From a checkpoint of a small transformer trained on Wikipedia: 9 heads of 64.
Each number is 500 + 50 x the weight over the matrix's rms, rounded and kept within 0 to 999. Layers, rows and columns count from 0. Numbers have three digits each.

# up: layer 9 MLP up, 2304x576, rms 0.0239, rows 1703-1771, columns 288-383
# down: layer 9 MLP down (transposed), 2304x576, rms 0.026, rows 1703-1771, columns 288-383
up1703:429538482362499423480553453438555551536524421480495584518517613517588427457469527401532466532481426477480593545496532465563543534539492552525524459454440530474497508490499520486562560573565525484545603564416506467474459441495558469599490593453504463483461556517508500550398407471520507503
down1703:544530519538552511464426475533483434476511496492462477507477517451474513579497582534550468476541563445583470477470495423498515527602520491425463557461448475539469520545554371437509482515472407526433453495487475537484519529514544477572536589480687518548512518500543492470568545524489488522
up1704:516513488489523469532604482538539494484503541515557478462543516478595463577464527514516618518499499524519490511409482408523429550500493517463463563556442507541467538556474532424473458505441507527485521500542504545411430467553388518555556549575552524495528431492457547532583522514405410500
down1704:545386522431423409461478485419493503550459519522463550560503503582580535375495566480450507475491446536479478498547468578474504443456519504501468536424451410442604582595444581483463426492505564564462527518500569534527479426427453493476523539526563513455557498556470429440470446473590550470
up1705:559483532491566467480428552534455530585525501522550530493468579563524486417523499501423493480562556535516495445442497557630473541444427517531513554539515517481471525471459585492484616531483461498553447474462497570560540454496447540529493533460413468424554655596515440578596472480489510429
down1705:461491580541480449518532549561641400499431481469456525491454473475423475543461486480556508348453445542623479505403501532497487447552563494506439538538532542497545491494472525485468511532461506398442526554461419469520504478491495488562520555488440505454634551556549531461479602463508553464
up1706:513532505541402486434571476407513510525554398477441492532452397568442518520487546483611498435533564588482469607406474564551509539448476539581446471456564452505546516490512506528533513538523546493480585455493549477617474542479410550482485486486420467483420507542452444498473510467490500468
down1706:524497413614416473329506568464564519597566612580539471522483428540549553504468564492591488496521421469518388583489558567499587466428499555556446480525535553535520504471419662555499480477433523543451532551442520577466517460535478505449466546499414439546527466398549573510463482393482539494
up1707:501576522468442512521452508529491485535495496524538486510522496506489484423488374515600503477490403505522526479400531519551626552596477438514560442600482523503532560528531532563562580390523463554482532543549497538377490585591537565569472448519521490421501504488461502556395493441433438583
down1707:556544526471528569477561432488521556584463548514534485490480476472533472590564505490432548515460529536510504554421488506425527464491421477472556559527502561531521556492540587525473590473495542502397519615507498510459582490449576437453497486465456616523436557510469466548512580490464533485
up1708:591569491503509415554524445526545513441513486501412487537494492561480490410526450447510501489518541554418577523467478494494456468525500505534530556451517526491530542495501546531477434601489489515439597533535475441376567454533535483488576537474492526503516492491517474468535461409509493439
down1708:472545466514493490530434584458502556554545514545429473529555500464576450572461512510589570526435545479533479529458498448447519513474431519492462402459444482458508449480503508553625579473487498477449527472484472528450549418530489622548488454556470573596504547474454546564449588544506491464
up1709:550513592474580505480550537466510500488480451492460511410384516479441560550443446524479465460504581531547469403462510590594418487420523425450493610581432483547462560429484533449568487420477523540587526406582419557373568461546451416503429481523547544520486518632461548543448548511444560718
down1709:477455477436511484544522567420468528522478499595441489513559552601559497552481480543552435536473393581554520533475452536534570503532495529495468504503557523477442556481436560407454468455579501504554353541601490464557584509522562495456493489447507529518465523491457472477487501451557546502
up1710:524439500408516451603495460538539534545475433553481566574548523528476459413430528623472572569491420458453564463453549550609580467486428560544532558508444503413438478505353526494500419449475531494518470483524626589493462585529572523512462563454464484443570517478507471568575459511570631531
down1710:525441572448570457580488566454437485548496499579417542488479488525612425466478497537607494442387575422508419429383491492540441490521433538527452549484464588522479540483496477527537487392431510415471536534521546523527503513599561532569527417471579544513511599459556539491402556524561523505
up1711:461526453554488515461506474465484436535421469554534510519495429475523532491528486434461463427478412484548586488485459470493547525507572484481499400591547527479518470565535505551520512491609464524550480528503553504484577521488503546468503436499426511482538586532545511537559528411503474544
down1711:508570546502473461523491508563555553501505493479385461531554475509472505502478593492469527586452500518428492513553466507513529466487349558488464510498458523514509517446470492569478478541509552391492479505521511442533511502589467431502480494508523511514494493435600483455474433441453481517
up1712:461536486401400520436572506527533506501405429457446540491463538496519412452476545467468523467539460523576538471453496578561487520549460531509480465483457354533448512470464546516545454463572529539465514528504539502505477508466435526532509457538488474517429404466515554449425573411495462579
down1712:494525499494356466469585448492649552660464488435517465443533406512516517491461534481426507463464553640575542502451475472577456453474480492583555495546537459497480490531608616511478517539542489676493599589489446453525478478462491435480428523554567464502491418465553494412406401396488495519
up1713:533578438505473505497527489475588526506447473509525478507479511525474481472489537574497493561468466525429552478520548473488437558443482475526578452528515498498434526489469534497511458552526501495524421501514474496464581492397474505451481526518464543531603502547447496503516475466408537429
down1713:491461494491500403472513448408534487450456533435644507513648496472570530470553521520475540461483469505573514454493528469495544520527507481494541478532502518445499482536402507468522540465493474496479460536447461507504486527501497411410510502518471531517462493446534584500504486483510507527
up1714:508573464484535525582514435554531494412438545410435575518525564477543444486423444495501540535451555444480425537422511554510473432485560522562416451538552491518410471521497472558497404517502518490434432485565519563436515423468470460503505541425463571571535528501574482542529483423464440490
down1714:438448547395452430425535442558556551416575442507582515594546618467496456561480516566489479485590519445555495556459368441487544519530612414539593430465524495397572475610576645539495527520565524571447559496460524523585528492540502533596599576521503531448492514494529494438396501636557471437
up1715:432619479486622511483486526569536557537517535537513542452423570466505527465488394533477464496502580502537603489458497479531519527458498485524422536497542526492537497494589508532599457530540483509550432492465493542516540458506522505510441542504583472484534439519518473450471474515469473577
down1715:526456533574457480537473522483544423581367593489406515478519524456579512546540539490495471465473476510492506462563517407454479531440573527411508509595482402470535449597495619480534493425463461510450524486487550437504490437553515526583490476453486431549391502514483556498541422463486518479
up1716:490423487532541588513454588480557462451529457576410468463410470490521543376508488454470556485470494551510567477547542500518528416453508495503498540496500448523489544509505494542434454466550473520597577559559488520528461548421585575566549496556469496544453531521405481403541509497478498541
down1716:582483499515505492514447491505457502511498565495465499495490472478506542438506535562457451512454482506468501428456550472503490475506530506522530578469492518437522531560512584416493564510445465513464589542473448394651533464460533437524437467536546528448421426489515474523416566495515450525
up1717:414521549484512600546418592511508487472476390460403566415462557500516568511575487483609500451398452499465426557434570451519422468505462451511411470459499526505521524593488539438473489533543490554488481472515561449449448452538483523492544443540498412493549437587499468465540459476481448492
down1717:485475437406558457562515488511458541521592589487535534459541402508520539513475627526470525442566495547501430429524435573552456612543515547492546423552508578468423476490532472535503445389475526563506441481487477587464594501532452487463496559513574449533428512465495469506515452514529510526
up1718:502541481493590448466403505449471649425466547510577459524513544458401528516475514541497450510521428518442377470519518507595534559511472469620502554545537359510534480610525501457432551385515513533511451521595510534484539514432450494541539465472462493469472529510513504622502617464492530472
down1718:490495583501554502486439554541545532484543528544685463508487505530512526511457503478564604619480459513476488549434481464462496606456522527553556391521503481418489365504535408476526474507457470568418523480429443429414557575429617396505440464435513453495540535411440520526510581519426596567
up1719:551492436495507494457503504514571529515471497448455560510581428430467496589476503490487421564531454451441547515504525530462444582487416464575446410585436381484480493565452558521509475474485564517528497610485587504488474473504423455567436449497533425413483441534479526559577507464433514515
down1719:526555512458469444515375458564438427546505490389564629430562481463544558449472474496480529452479486439489535481546476540469523500519610478557523401593443523477514545496456643490522513497493423434465540599579464554581504490434425548477491542460475523532459558454567579518485650447587551550
up1720:570557512542510535510580564555475543478635479621445381523444502526447518558492478501413466568483577422440464512392476477480531568520381450561511556553493432473472451550575471590472575516500417566607427480537513549496375448588467519495562546553518511432516536528510497506619516430598487552
down1720:498492496538505549535530498441472478495539454458499549457447442630571409443514545562451525537468596429484523560442462456531538553471499535512462558458498406473436472492534386545493566505398500483468434461515510548482530477547562424521531502526479508465485422465460530497541442509523472469
up1721:485517560446544504542492540584444548399433573467453503536475544609545516488478507516525570465566501434480468523510598526546451568506498374631557428410520503418566720527561533506521509492462516505452550421409544519470491507371538491600568397550599458449500526485553510504430556549411509540
down1721:477446419544470522506503516451534482523580445537525485510504442471451503534457457525488515532495494514509440494483454507470495486447519557464519573593470467544475436484502335470443510472544454375567420520493491502491487550502454466469523638499491502513496485524505452448498471449534446482
up1722:565516561501527551548525571537403449466556442518500543439419518512419457421452523438477381558566507503440414486496520463592436462514503532485501551467484541457499674469431485457510489536488510547576445434462529473459373478534471444494436546463576520482409560528452400464468403542567514508
down1722:507529563442576510504463507510450472432477453452497449506497439504492554545577551582464580484477504514485494465415471485539504499529444508504467515443533515505571535494486436422481577505484537443468493566522508518523489470515473485527502510507455436593579549615545466376497457546561498498
up1723:518526522449499513478452525468500449475493523520510470453519549521481474433473507554502562608513451509479495540437539529474509432408478495485518558474511454484523483518515545461468427572537538538560516500535509605427553494472531541465514499519480469468388496513495513573495535498547439548
down1723:580548451598597572466408520531474561492503571487485522505500464394486495458446562488466426526484557444492506501509510557627517533500495532548471530515467429494525566528537539507536689533546423512434574473461517512534592514536482502495496500489571492582490507503528519497405498422542536535
up1724:450492433549430475495503487567490494400520439490551516478503494453571488439452497519577609429549504505416461499523516551533462473463582560538473531546533488529405519512523514488443480496510510511468525440558570489450472585511420483524479525450524509410513536493621462527497520426478464516
down1724:513474549577542396496563449605496537464538581494512500554587484547461527443467479505446522477472403436547530445462603535447451502482451438496428454548480537500456464562446602513487493481430469497531604400519528545519525554494553554480522526521436522577408486505401497468448515527590463488
up1725:464519474464548453582471497500549532499511474497517492566526461612528490448422511508479441523451504540418472500542479503452519611440519464556425534523561449524474497528529509475465388459529558532481447517498456427490437493565441446524450525518495460424489585414506439528444544588595586433
down1725:436452430403464510569525475542494527485465471542571516435560450493479568584531471564499485503518497426521514525418518525532458558443558498420510507548471595493497476508488567506510415521407477553563517553531530557549585572545452532553440493499511484511541508548528552457546562503537520467
up1726:528512547498567488496517454560429541505475533526510548579457522508546411443468466538469624491453482516562428521518487526513533460553507488479423532542503565535451425572454519541501487475525513556527607482471451463489482488400503511560512434419482469480427451531455446456599482523432526431
down1726:519506487427472514479628540468601513452484490563414504497487500539563465485470497494439591427480533547562502465428488493502584424408475391521504421496479532522528457557554725437500501536555444671534563560488461500448442545513467553514546461496539542443453563565529446484533430554504534401
up1727:478444519468522553469499531578523463467422471466470532479433496431518426593498547524526476470501598501475588466484495524500531468539476462517468492468491494469522521466478460543563442531487529444515527506558465440482570480490523522595601503530512534458527485525443447548494500489384560477
down1727:505518574485406497524497456496457478483445468569532523390484413546410495454526427472459506479321495410485459402542522499522517456519509487520515508486453543509537489510513607413493472511508570314484561551455540440510515503605461489502482418560442512516427491571486532486424500515492513524
up1728:409517489513453523508412523521468598540559482511451546529592559496440561462540476474544512498476523470511480491520544472529511543569529513498515492504409548439558426516479435534545594528541496505614363468476464494547484412567536446538536440474437411550441487445569516533471530448519537512
down1728:582612508475413439464489527471533447478572443444474523511483463494511468516465558551427522517526483519484477430483533503526538555451512510533472453425539456569411472476470466496494471601501436483447533488531538518496490503456483482487465517549483510509452509451422527423525467523481491450
up1729:510460546536436525544468466511540505457505482529537377473491503428493522551449390477586488477456472507526525502509489516568509510495510395473525420567494467494502567519607554515638655464556466487485549426479504607500491480479401529551447527510539464500466521519584481391499501419492565535
down1729:589468488484499496455481499533487469511529455503490534426592518433505411493433499515574512571538541515447548499570531539499493508483491433454471538593532480523507532537429584511453423490387514357544581524508500418472358537561506479498455490575452452403556539579551530473513455445520545485
up1730:483526420492480520518523450535513498547556521564377494504350466453461451483496414394495438495528537485579532463505470528488524474441478458521551513455536516477455554557513488479442481569508575465411495509490529496554552495529471524580559406465453533496459470545411477433509508564434562442
down1730:538486544558421487621493489562507518400506503489473519461422505513540538528447486561498499485466548440547487442556395500444514479429497535466454496533521515446475562503474548449538536438405525355455452574556616604459496402486490537461459555512555489445555457478437480481393501467554533470
up1731:485639542581522570461397538412471451471516443543456405532521464455562538525475529534537583413551413602517606433489429639436491392420522452528483485582572498497528572507570551589600522518557522464499483599468524478461550536573489474560487524541478580444439450425564562544484486574525495468
down1731:439451417569467458537574443591437513477543484436477580556560472552541531578508516444477528538493536469576443450537516478676471556476521569460559559576475388509514478507375442499494393460501476480586496423496418480533506488465601454559451540529521553484478490499517507489532473480462493537
up1732:512481571408365555549587552632554506445419543505535512419457525487439466520502415603451449434562402540496559481472665596448512521507477572498488619513492423458398453587628567492506547469544500527460589563491465564494628445634515493534512685478511429444518553441492460473482401430430497572
down1732:480595468461521369452502532517391438487497541512489568426545517433538474568577493416571524397625500485528496329589515547386418627424521563384461488473498506411557527666429458554459493409460480469434418432520486498494539543539562500491511482556588668474553489513524541487411504536530479483
up1733:654488451459442481496502552559530483553523532537500561515475456594496509525451473554526478537484511483416424540424469483559455511569444508555392492486523503544395507519465554602505478508452512570500529495584527443467496589556497444520602453527494571549512503495519546487553455506484431549
down1733:446484531622380577493581435546417433424500510512466513486504440569505583555558497472492502519532425503503387475637467632533578510530573596524525511530502604504484572541451474406499584606535446493539503458485448528535377520454425397503578508504545540376493470472532600565459489493518444603
up1734:440578537526475448452503549554535525443401551521450584445523522420509492538475556552482537539541435510437517528446457515491598514538512478505513481504519537533531554417575486493620578408487630540490586567553522520480480432463514556488493445523457433430522486601473461504473533489535488431
down1734:460439448535495424404493492460573449539466463567506479479422510603471531468555467464589518549501513534454523458480514442460533517514535497516443541450413462516534497502457583425498474482447513495437419451410518454437490485532431507494429529506483485621461473528510529565431540498445508477
up1735:458480551558505451509497397625473531528566500574526469418533405464430553582503456564453554507497497493515515491508586504507448448559527528474535478490529559562504502572518523508508543447464543563510541453433470450454583404411535592540576584469452470535472504525563457522488476521556558531
down1735:493417475549445504517509560462522543455510484573463541590591457477550467560495523476586440591567505442503470576453520437476550640469454542493460401566460520577487359610436501579528517453566602597455444557445467531428535530496523502582496459589502563583367444456481483394431513527595508554
up1736:441548448501483505561518510503487473502506575618488503479425520546533360495534387509500526491437429493471558535511507556498643517439502507556528593515428417489477508444507534677540545455516504547489433543482471561499440472613513489601452503515456508371567484562441469484509450459478490430
down1736:593587517461553495475491460528442515448514552510497493389536455469486581449471495447546488430545465540426525521526512515474472532470467607501483505442578564501511468522500555545575532460547619502484489501497569496523442442476542534458562557539549601553484515395466461502549489554522434470
up1737:448469407465556604474519512498499545487525460528554533562425500586554552532504450552435508504491412498503495526445534465507509452516464518523523476509592442423505495534510432527570523562533561495577425517513591622532478537495505518507501526567525447499525489442515498484497570529447495540
down1737:491403542426473490492523490530493513582498544482441491487505526499552557483483581479397462476543516464493522520456418445553447493640458501519526422474546464449495526511440507498454443546525448461462579455522561493564498527372470502567529528537568571546515492464470522436493535460509459502
up1738:449573512473424565607433414499461480356459486484504499558489521455497410574525471546451450517508450527445563431537487516452551552473508453544526523525552465564476486425502509559561537478471469496515412507496449500495518417448490448576567534527527411438478468467574445521527469510482521451
down1738:547438484509502413546557560450558449556559529521394546517480538543488493562462522448442504451585492544584459566462471498458552511496521483476463393492469462474536487603504613482482480415469584484521532431525404521549493519524409494477487498533547531510486490380445539453462502505520526464
up1739:637576518451512467523464543480503497436536540476462525537496459564425497468454446528499549479516470421464495499496522518532442640487520541509546512531500470488469444516501471542544426563522498537544601404639495483451483492423440514556507510542504572509486519479530494588531533485545508492
down1739:480443575509450518502479461461476523576504526533478464550574593535514415463537509480421503502509558549524506527487554457469457583471449524503477438546535555480518365485563411509527491454546518677614521471467486581518405475543496387499500523507520475531496535481493509441539500420444504509
up1740:580497463421508496499562545485531571484611481484495525466516529493503463514479508524396473494433509506552388511533570499437521532419553524434566528556479480534437473463537518508639478468550437541497480427529422537469481508481558504619550433410498489478437538525531547493494489406472490463
down1740:394435484513499568527511497541441564538484592573691451525565417529489485499450472436504482457458457516552561470509487490573493521440526589543527520454421476422484525465513652450533507529519560541514566527485529569517489477481510522555459464362547420441440472480549506471548596535496481528
up1741:528588476575548382444473618521475433483467491461517496420402583520466521425508448526535454547450535462536549489482497479380580480565552488466616600470518527601558553574538568465447455655574591556391651556605402493490457479440449538409596488462549547375555519543461449532412546579559577553
down1741:533510557458461505576448459511445451457479496508619458489516426534430469484544538574504523539426516511426390502589469516491411495540540527481456427447505501453541459449589502576554456487550511559618537475528470501437535493580543522503453481509561549564514531550522392507507533553489488459
up1742:450460566431440425467483472469519563486509522445466501433507509554446433600496612456435599468489539549533461601502488592525429515482443453460522535410474358476518541468533586463487447504495466542493478442488530497527470488516549592592564523446514475470466489562507445503501495470490419537
down1742:506516474570441568454447455537449439657511489521549495462524558551516465492465465508489490497541399459510506509538482458487542548551458438471468489594465557485494517513473631466461507584492538398462530450567484496490408517483422471518511513517530458491498455388538482531547534500433501471
up1743:425521443455506528508466441605532562477537452571541526472515538515507381454498528441479516484467402465527588522414492449460568440540504583569521538473462524485510473548521541556437506529458514554402525476421528493488465496450492535552487478502559435464484553455456429484506558528494454536
down1743:443438528574474411456480459543531524520342480425434542546458615509489431492556513454558527427433531428456560597518480488502556525404487448413552494409500490512507647510471509443429442456408530484570522466518441571489438480581537456529536533527497407414502493471521583544396388508655472452
up1744:489500463448507488551468536526481511463546523506390504506416390506466505466465559508418515538487476453414513552498529574594595513469515500478435563513502488542475497484534463551454480607511515520526463427585515522514423528505536424556597489566484523523562503468531468466477446481479565466
down1744:481539509512456538451407506479499491566462458521619496516583451479422458504404461459526453486498522492496415481489526447447463464461516512388443511380532538503565512492511544529479544413542493451392470570494481459496590523574473565556540432474539424480562498525584579471403567399526556536
up1745:562448481517413454449589455451509516409532484521368473486499490563547441525524443446517532485496394444596554592480501615449508582521569429536445453599511466533588497523473490526607577432485463508438558545467509593439383469645507567472478571558554493497559566561540501474500492492474537481
down1745:500524509554572561530491457473520488488502493565461438470488570515520539434501462487498557428436641542570589557498477580537568477467559487466559528481505560519485508535513542482493588457549505518486484484535479612533522440548617400445584472520435546491476533490477516467516463537568487447
up1746:516412462482519581522587444466487622543561435462522606457483396556440407459484496455466451488435494493532495425410487472416550550486599464526464472524523490470454521580477554473555464516456526533492457571477456507498501523506481526537485475491490494490536526490462459544560451590524401439
down1746:504490507510499503428505398477398413533553480564511470462512534493489420494569559479563536525431501521451652471584491564480390568558544545460549507495502571451526463482529671509600447452492508584490529481518453404566561511471566528498516516555499623506599465554482471482491515477539556570
up1747:509583500530566458436478591456450496405546361445460547396518558450491387470507529580451452586493510568557471463586462520475514427494456475619382528508499507521507588486479662498441436444445562510542485454462498516528440540455509511498473552593492484420483523456447544407616393489423599525
down1747:485583537493495427465563530474464570547453456509465554526596448489551544474552514580486517412515628529566445610645515537482490559484591464484488492553470539542596578588474528525504454537508528527480532541475516477335442478591550427571534364511548545432596450575484494394469517452514543535
up1748:577623553499501465505554464512403517448475499521456476485489516508606435464376468492470529449507495465457518504569520467510514594454478455565527402554554411678491537507495579463456550630511481455517439550573512499583423420461492546540612458543545523437513485535486553435498475493412503573
down1748:507496479465412478520326506450546522532483528531515543536517381434516539576542501515488433486462461500470512401593465451467385537502470465489475491519519504456553573483452579492449532466445449412461378469452464499501503517542458499519487407469383533544453444554507530413444477636485511546
up1749:452480351420467452432422487440510544480587453502494370471493435536539524495507556477525523446471554514449559518467476462495449551469521489504598505465507444504493506486485472441588420554481491524520488559534526523469515489538512463535524474486511560527380452481532507434378404473408531455
down1749:458417473440559442368525509463539473499460489568509576449536481498587589497486506536465616574419454376514586461478519419488492444465599457528530559551480516467524503507598526470527531487465553388531465578503526497592489426396409561534487487439437528444544524413523496515484533464473497546
up1750:523522509543532482555485496468497491514467507478484362525553520495489434489522581514513509474417617525463453516548459517455640446467533492544541470546616381520488417446448526533530518532480476478407437507441480397472438493451506418517471498591466430509519534573505475467545505502518400442
down1750:415523552492516503521462559456549434408620473514568535467564664541507527497513558479525453554433456464501523492519497397477595475479501580574478460491555583537470504536506606547471512542526419487443506480548519386498508506409486512615534555360585509532445556537477580595458495475461532549
up1751:492415476524585483434527533472584542460524578508528543486487499550457546534473467482532435454473541527495463426454549518475460465533475437529540488478518516522456532578580469554495492501472495492523504490573509505556401554507445472537465527621573516429407585529552516520482540489453480540
down1751:474566555507502554641457369582534501483434496548426585379412534540515527390547557516412469503402486458543516588485507501491517530442484506446505430504439468519500551526429552544510473548461559599532604532490473551557400597466466481512490545510487533481596478460486437427467496475554590476
up1752:476601558524517579620403451469488509602480490438492539585536492477496433417472538519487381515503614481504475514502484465381487525518510476513486519523487431465439474528500483425462507522501478556502435458493519505506461500502462506489508392534527399471517447506452445516474521516400480524
down1752:588511509406444620574526473492408501523525451484511501512538481509563531489498475556485478544499393512470528545434494530431483499537473504536456496521435507484530389421512393424498497566537449462502515483528410504461539429582482536496515395415514358562613557490530481522575514570480490434
up1753:525461471441615447491467555546548391433480544464547558489450515437503521562490506509426510513505420516451512465499528470519476494468443544472465603445508534515472529482505473502462509590470491531457552398547446532506571574376392530419515613555587410421500503507550432515513405464464390471
down1753:485488582526518423446480566444474318532494442478483451485467419468555457552541491550462534494418472520504520544507471490565506564481458494505525482523465450521547487520488604504503475423490463495427515470503483491548529479468438442440523522473479637523468516447444567436510513557522541472
up1754:534494478495530547554518447435407542547532469586539545505528415492464584508451463535447566498472493444386512481495529438504631525470527504542572552497493517477531493424501462520531436441547390605489450453428515491543494468564510498477508602581457491526532582503553562484500434497448479501
down1754:433526480572550476410469552440498535455466507509498627502631510522489502428499434511535582513456473503537557380524548524542541513517522536478510414497516525483485438471480504527505504401507454537534449557562533441538492462468472511440450487446497476434485614489598522439386533526490507486
up1755:482440538490522582512466493543472499500498570508471490440497432497419441527492465437443459512446580498454483533498535509440545500460447399565456427426561485562500451507518522558504561431512433531455513377476517459527553472484452541604602482469438524525503505463532501475521529532464410484
down1755:453460507457494490601477490506456511491524547480524515445521440519547566430551500494402494406626499410508567474556600493488460497499504485563508503552498462419602568480512541484470403536503591487575471502439572556503515532540520386488468477487443472541502469523546466394497496537462479525
up1756:438495547440551464461457432579512544516454445573512519484422493470523477567580566478530476494415498530481539507509499544507545507471463506463565521475481555426489542473523464493515542430540428513461523577458373501449539496463522448444457458561475437504526530547515519510547470462413545439
down1756:504510511508500501529382491447481518558487530465460495539495507526482422517508547538449530533519472390541473521475472483481519539543501556554504448482541587521506568527478521499521508455493507446478471491574482571499598498571425444488528548425511468536409461500567467454446465505578472517
up1757:511482548567598550477452555498501511474482418505498496457506591477538498461493464465470488482421511531495552519450560457483429460594504567492575614439477468443479522512556500426482377435564546518466559430495527665426536480438570536533550455588527468463404516551400450507571582522495557549
down1757:527558505504520528473419547493573517487543520476385456564546611510513481499427454531366436419468529468531519499375528542499472530470561490454529497509533441440516411534491467476520454487582450613464498403525443482467494554519533443439480514511490529504513510456493534474563591466446515475
up1758:502464462553402522522527515458535511506454486469511537581481480513489437470468584481511376502497580563458463538442495569519533469528490482546497538441551415542478533456553508562503504522483557464493508521578527530540477517443467518480471484496395488481494521548548502557502442526411487465
down1758:505427534534487435570438501545522503556487583528498554430492550534461529490455525530518507467487512541543428594502587542464462596490556473523435526472506580485461516519502540556529467559396540469517510508558513512421526569620503464495461500488350542461549427499458510594436493561464560574
up1759:510510574475468491497510491505523467444484498421459467494520545463457551501456539398495440513596475473540582472556554463430506498455461437513488422484422464595491541522495550416497528516510544550485486490487493480536493493465551555495475456583474595521420587553600434494559472530444492375
down1759:516487501518486528527472469490628442409468486570502478511541469560473463552525462493429444543495488573509505470424483502572531493443466455587432539510466428497512539583437586484505560481524494483461444507495543624582504545486470516567484528435573506541530468530477515489436439453443542497
up1760:482486561514423513479507538488482485509451349504451538546508517464468423580510439525446436520500612485477393585473569544469543527509528482492526399471444535497521477482461581590505620468484485484547518455538485556387519554523472531515544503518517567483458471551417497539601466474463520441
down1760:541520579475401584537521483532555492528500478507478448513561491547427432443527528459468469557544414445495465457469587430519442514398521457478396484535428405517582561556671546496404425489578499500474578527535541472531529508513516504514519525576428381679507562584496414534493529507554491525
up1761:493571492445489484500554567472496553545505494427484485501519505516593435441562529473475576471509505494572573493419537465477479448460385520456499438509491448508359433514488505488553464511530562527530525528505540541433488518544462496475375533627441556506508513571467497468457488495407527479
down1761:512525583563473587460548465467555508480504532530521513447499473573477531561474500570494448449468468495567580474475591535519494413498518412527520496587501466525547470475484600457479575544433526497437480439378493519575517551515450524520475498521501476456504497448526531520531482493450476504
up1762:489465496431527426517499561541446484474515518536481605486443463504483491487462426489473534511577519491582481529508592500475511497444505566501469587480430523555456473498448539437574630404527597516499532453428414527404521413566530458545449543456477505513540571459482535420580397517485545453
down1762:555394441469531493496457501434445516475503500490537488466476626510500496477560522510567481342467522486430526478392489516511505463483575449551483418523542393530599488602516519481427326520437538520536494572492510504574444528412517534526527472623534573372498422503476479606448656365440448560
up1763:487395522489569592468379526516539561468509443571470417493489446527511502481498456450458450543553458619461464540414441514492543511468536516536533564470467492552548489550472461486529530471596513501455474489438457471529515520490554516522492553462539535489507549526513612495570464460524506485
down1763:501526473503461470502482532499470491499539503532437386506582481532446479488545416534466458495408542530522537516421450488532508502587601510534465461528594439462556437585482471526476439503512483653488452517449413527475509545591541504501518555512472528513453505506555497509533511495550477472
up1764:501557517533523618527490534537508541454452554555424529533481470495460512569460514562490520539451519532518510551511457458474581579409517461559514476458517451440472459438573514585552613492449487521579586467434525522405512436450448447491513538530492524388546381489516548507502494509523545470
down1764:540481495461516486459472505541525504511527600527412520457386537441461477483369415459533554548532499533526456533484502465449500524493478485414500494458486530450531570480566592473401434423539483526426467569539534530548524462594407523524544486487563497491515508409514459538417486529484527482
up1765:458538433422527513523432524563399566555537536564472476455506555550479502539441549519472467574442582534431465496529490394522445441498450499494505463485517446449480550371450511530477575560537501485604463439558532505500421436534461457555495585476493541492477470472457463489474449515446585605
down1765:469579477467497490522478552524516541435477594555465576413519485498484512523501447531503463547522533441515528531587472514487507542489525476459443413540516455525488522485455386531497564518544514373524571566485542442545500491451416508475495439454514452428545448558494516468446482548519516516
up1766:492514586476511429530541568515571545441393479480432506457476462524442502501492542497480572488490484529401380459549583441451528471487489509476493433554456559574456528474472537483525573539561516537510550522492496423522497447476476543514526633524546522490508461500454517476405504464531475478
down1766:468451471380462515526572479563453468523527499492425520423502498527554487520515535483567540483519550602498464487434483515537494504490482495447549483546383551534519504504499406474580528434543594556488462461479472454534524518531553516501463494565522505515502519560496538481583409573522490462
up1767:497425524491526589469475445582505681391584524628544560518485559488543523452496474477517489462544481519518535539516523431532499498464440485546489456487486478478538419429563501518532469445458523477547563521519531488532620457435442439484515529599519499455389500576477510559520514493516500488
down1767:449411506446459485511470544608476570539464414563631454532407477506535539548562553471586505453561531446471431478620530445579491466525527513436506523501539457456513489531510460547514520443409439397557564534542517503553595498455459477525456475492509480456534471491529526534507490519450588500
up1768:527417524461532509498442562525430521523497443437482524505500474441559502412569546540488554442405493509526447462490508500473556474561481496586583456552550453455456493523481451477494455557499529509601582429481501527525571506425447482514483552525466553512434498453488431494534531503565454591
down1768:554494549537477448499496422489514490477462524553487456484445468430436559540451545479503489523546559491474525463557463541456506483503427493515453491529495469530492469506498566536511385483399488506470455527495535517469487493570507464518445512569405492495521421557521556502522476510533492550
up1769:493480501524494450481538497564494543438448474542438460542483496581535441554506444499517443467515530515550464438550486596566485475574407521570554456467482464566477490546494488488529460543512408499528431412454541518563532363546486498551583460578516521491531539431528471492559597498484468546
down1769:537440498476538585552485516525436523515469426503444625515526483502446538453493486493516536421568498547504564458461581436597538511481533513476508490526561536530581491475506415558473470417525391455501536561473493459535457524520394502544426531423485459515464509470520507492513555502376486557
up1770:487428579485493531489573547520587411491493515534458529554545492439492486521486370499586472504524454440440385415464600550552502430470437498606432451557552426323511516484591519535494569498437576534557599471413538638490386486419454543593465502553509537467591581516493472442393461524492466466
down1770:498468376417548556517597521474507513516528367438493510511550517547474381585468572526481508444605481478577385453430455474419509512535485543563467559550477516504520478379495356525516484434505532511519528526554444523461537521427500516522511500567559494551556491490540543437514548490418533494
up1771:568549373513478488571548503484385517542559462510369476631519531542474539529470548530565482423457552500578488441518431453545536483495458457468431487400531486568493454444503506436535430452525631538496565460547430462451455488543454481468542635506485526492532634495566472442556461492488518467
down1771:490516560546505573524473448527526509470482544502502415497572435545491514512501518477466512485528567484518603503572473473464488472443473560575490531568469529616461466373559376470544388562486533535448555527471538548536432471531519455446495472515533482571493528536508513552476615465460484496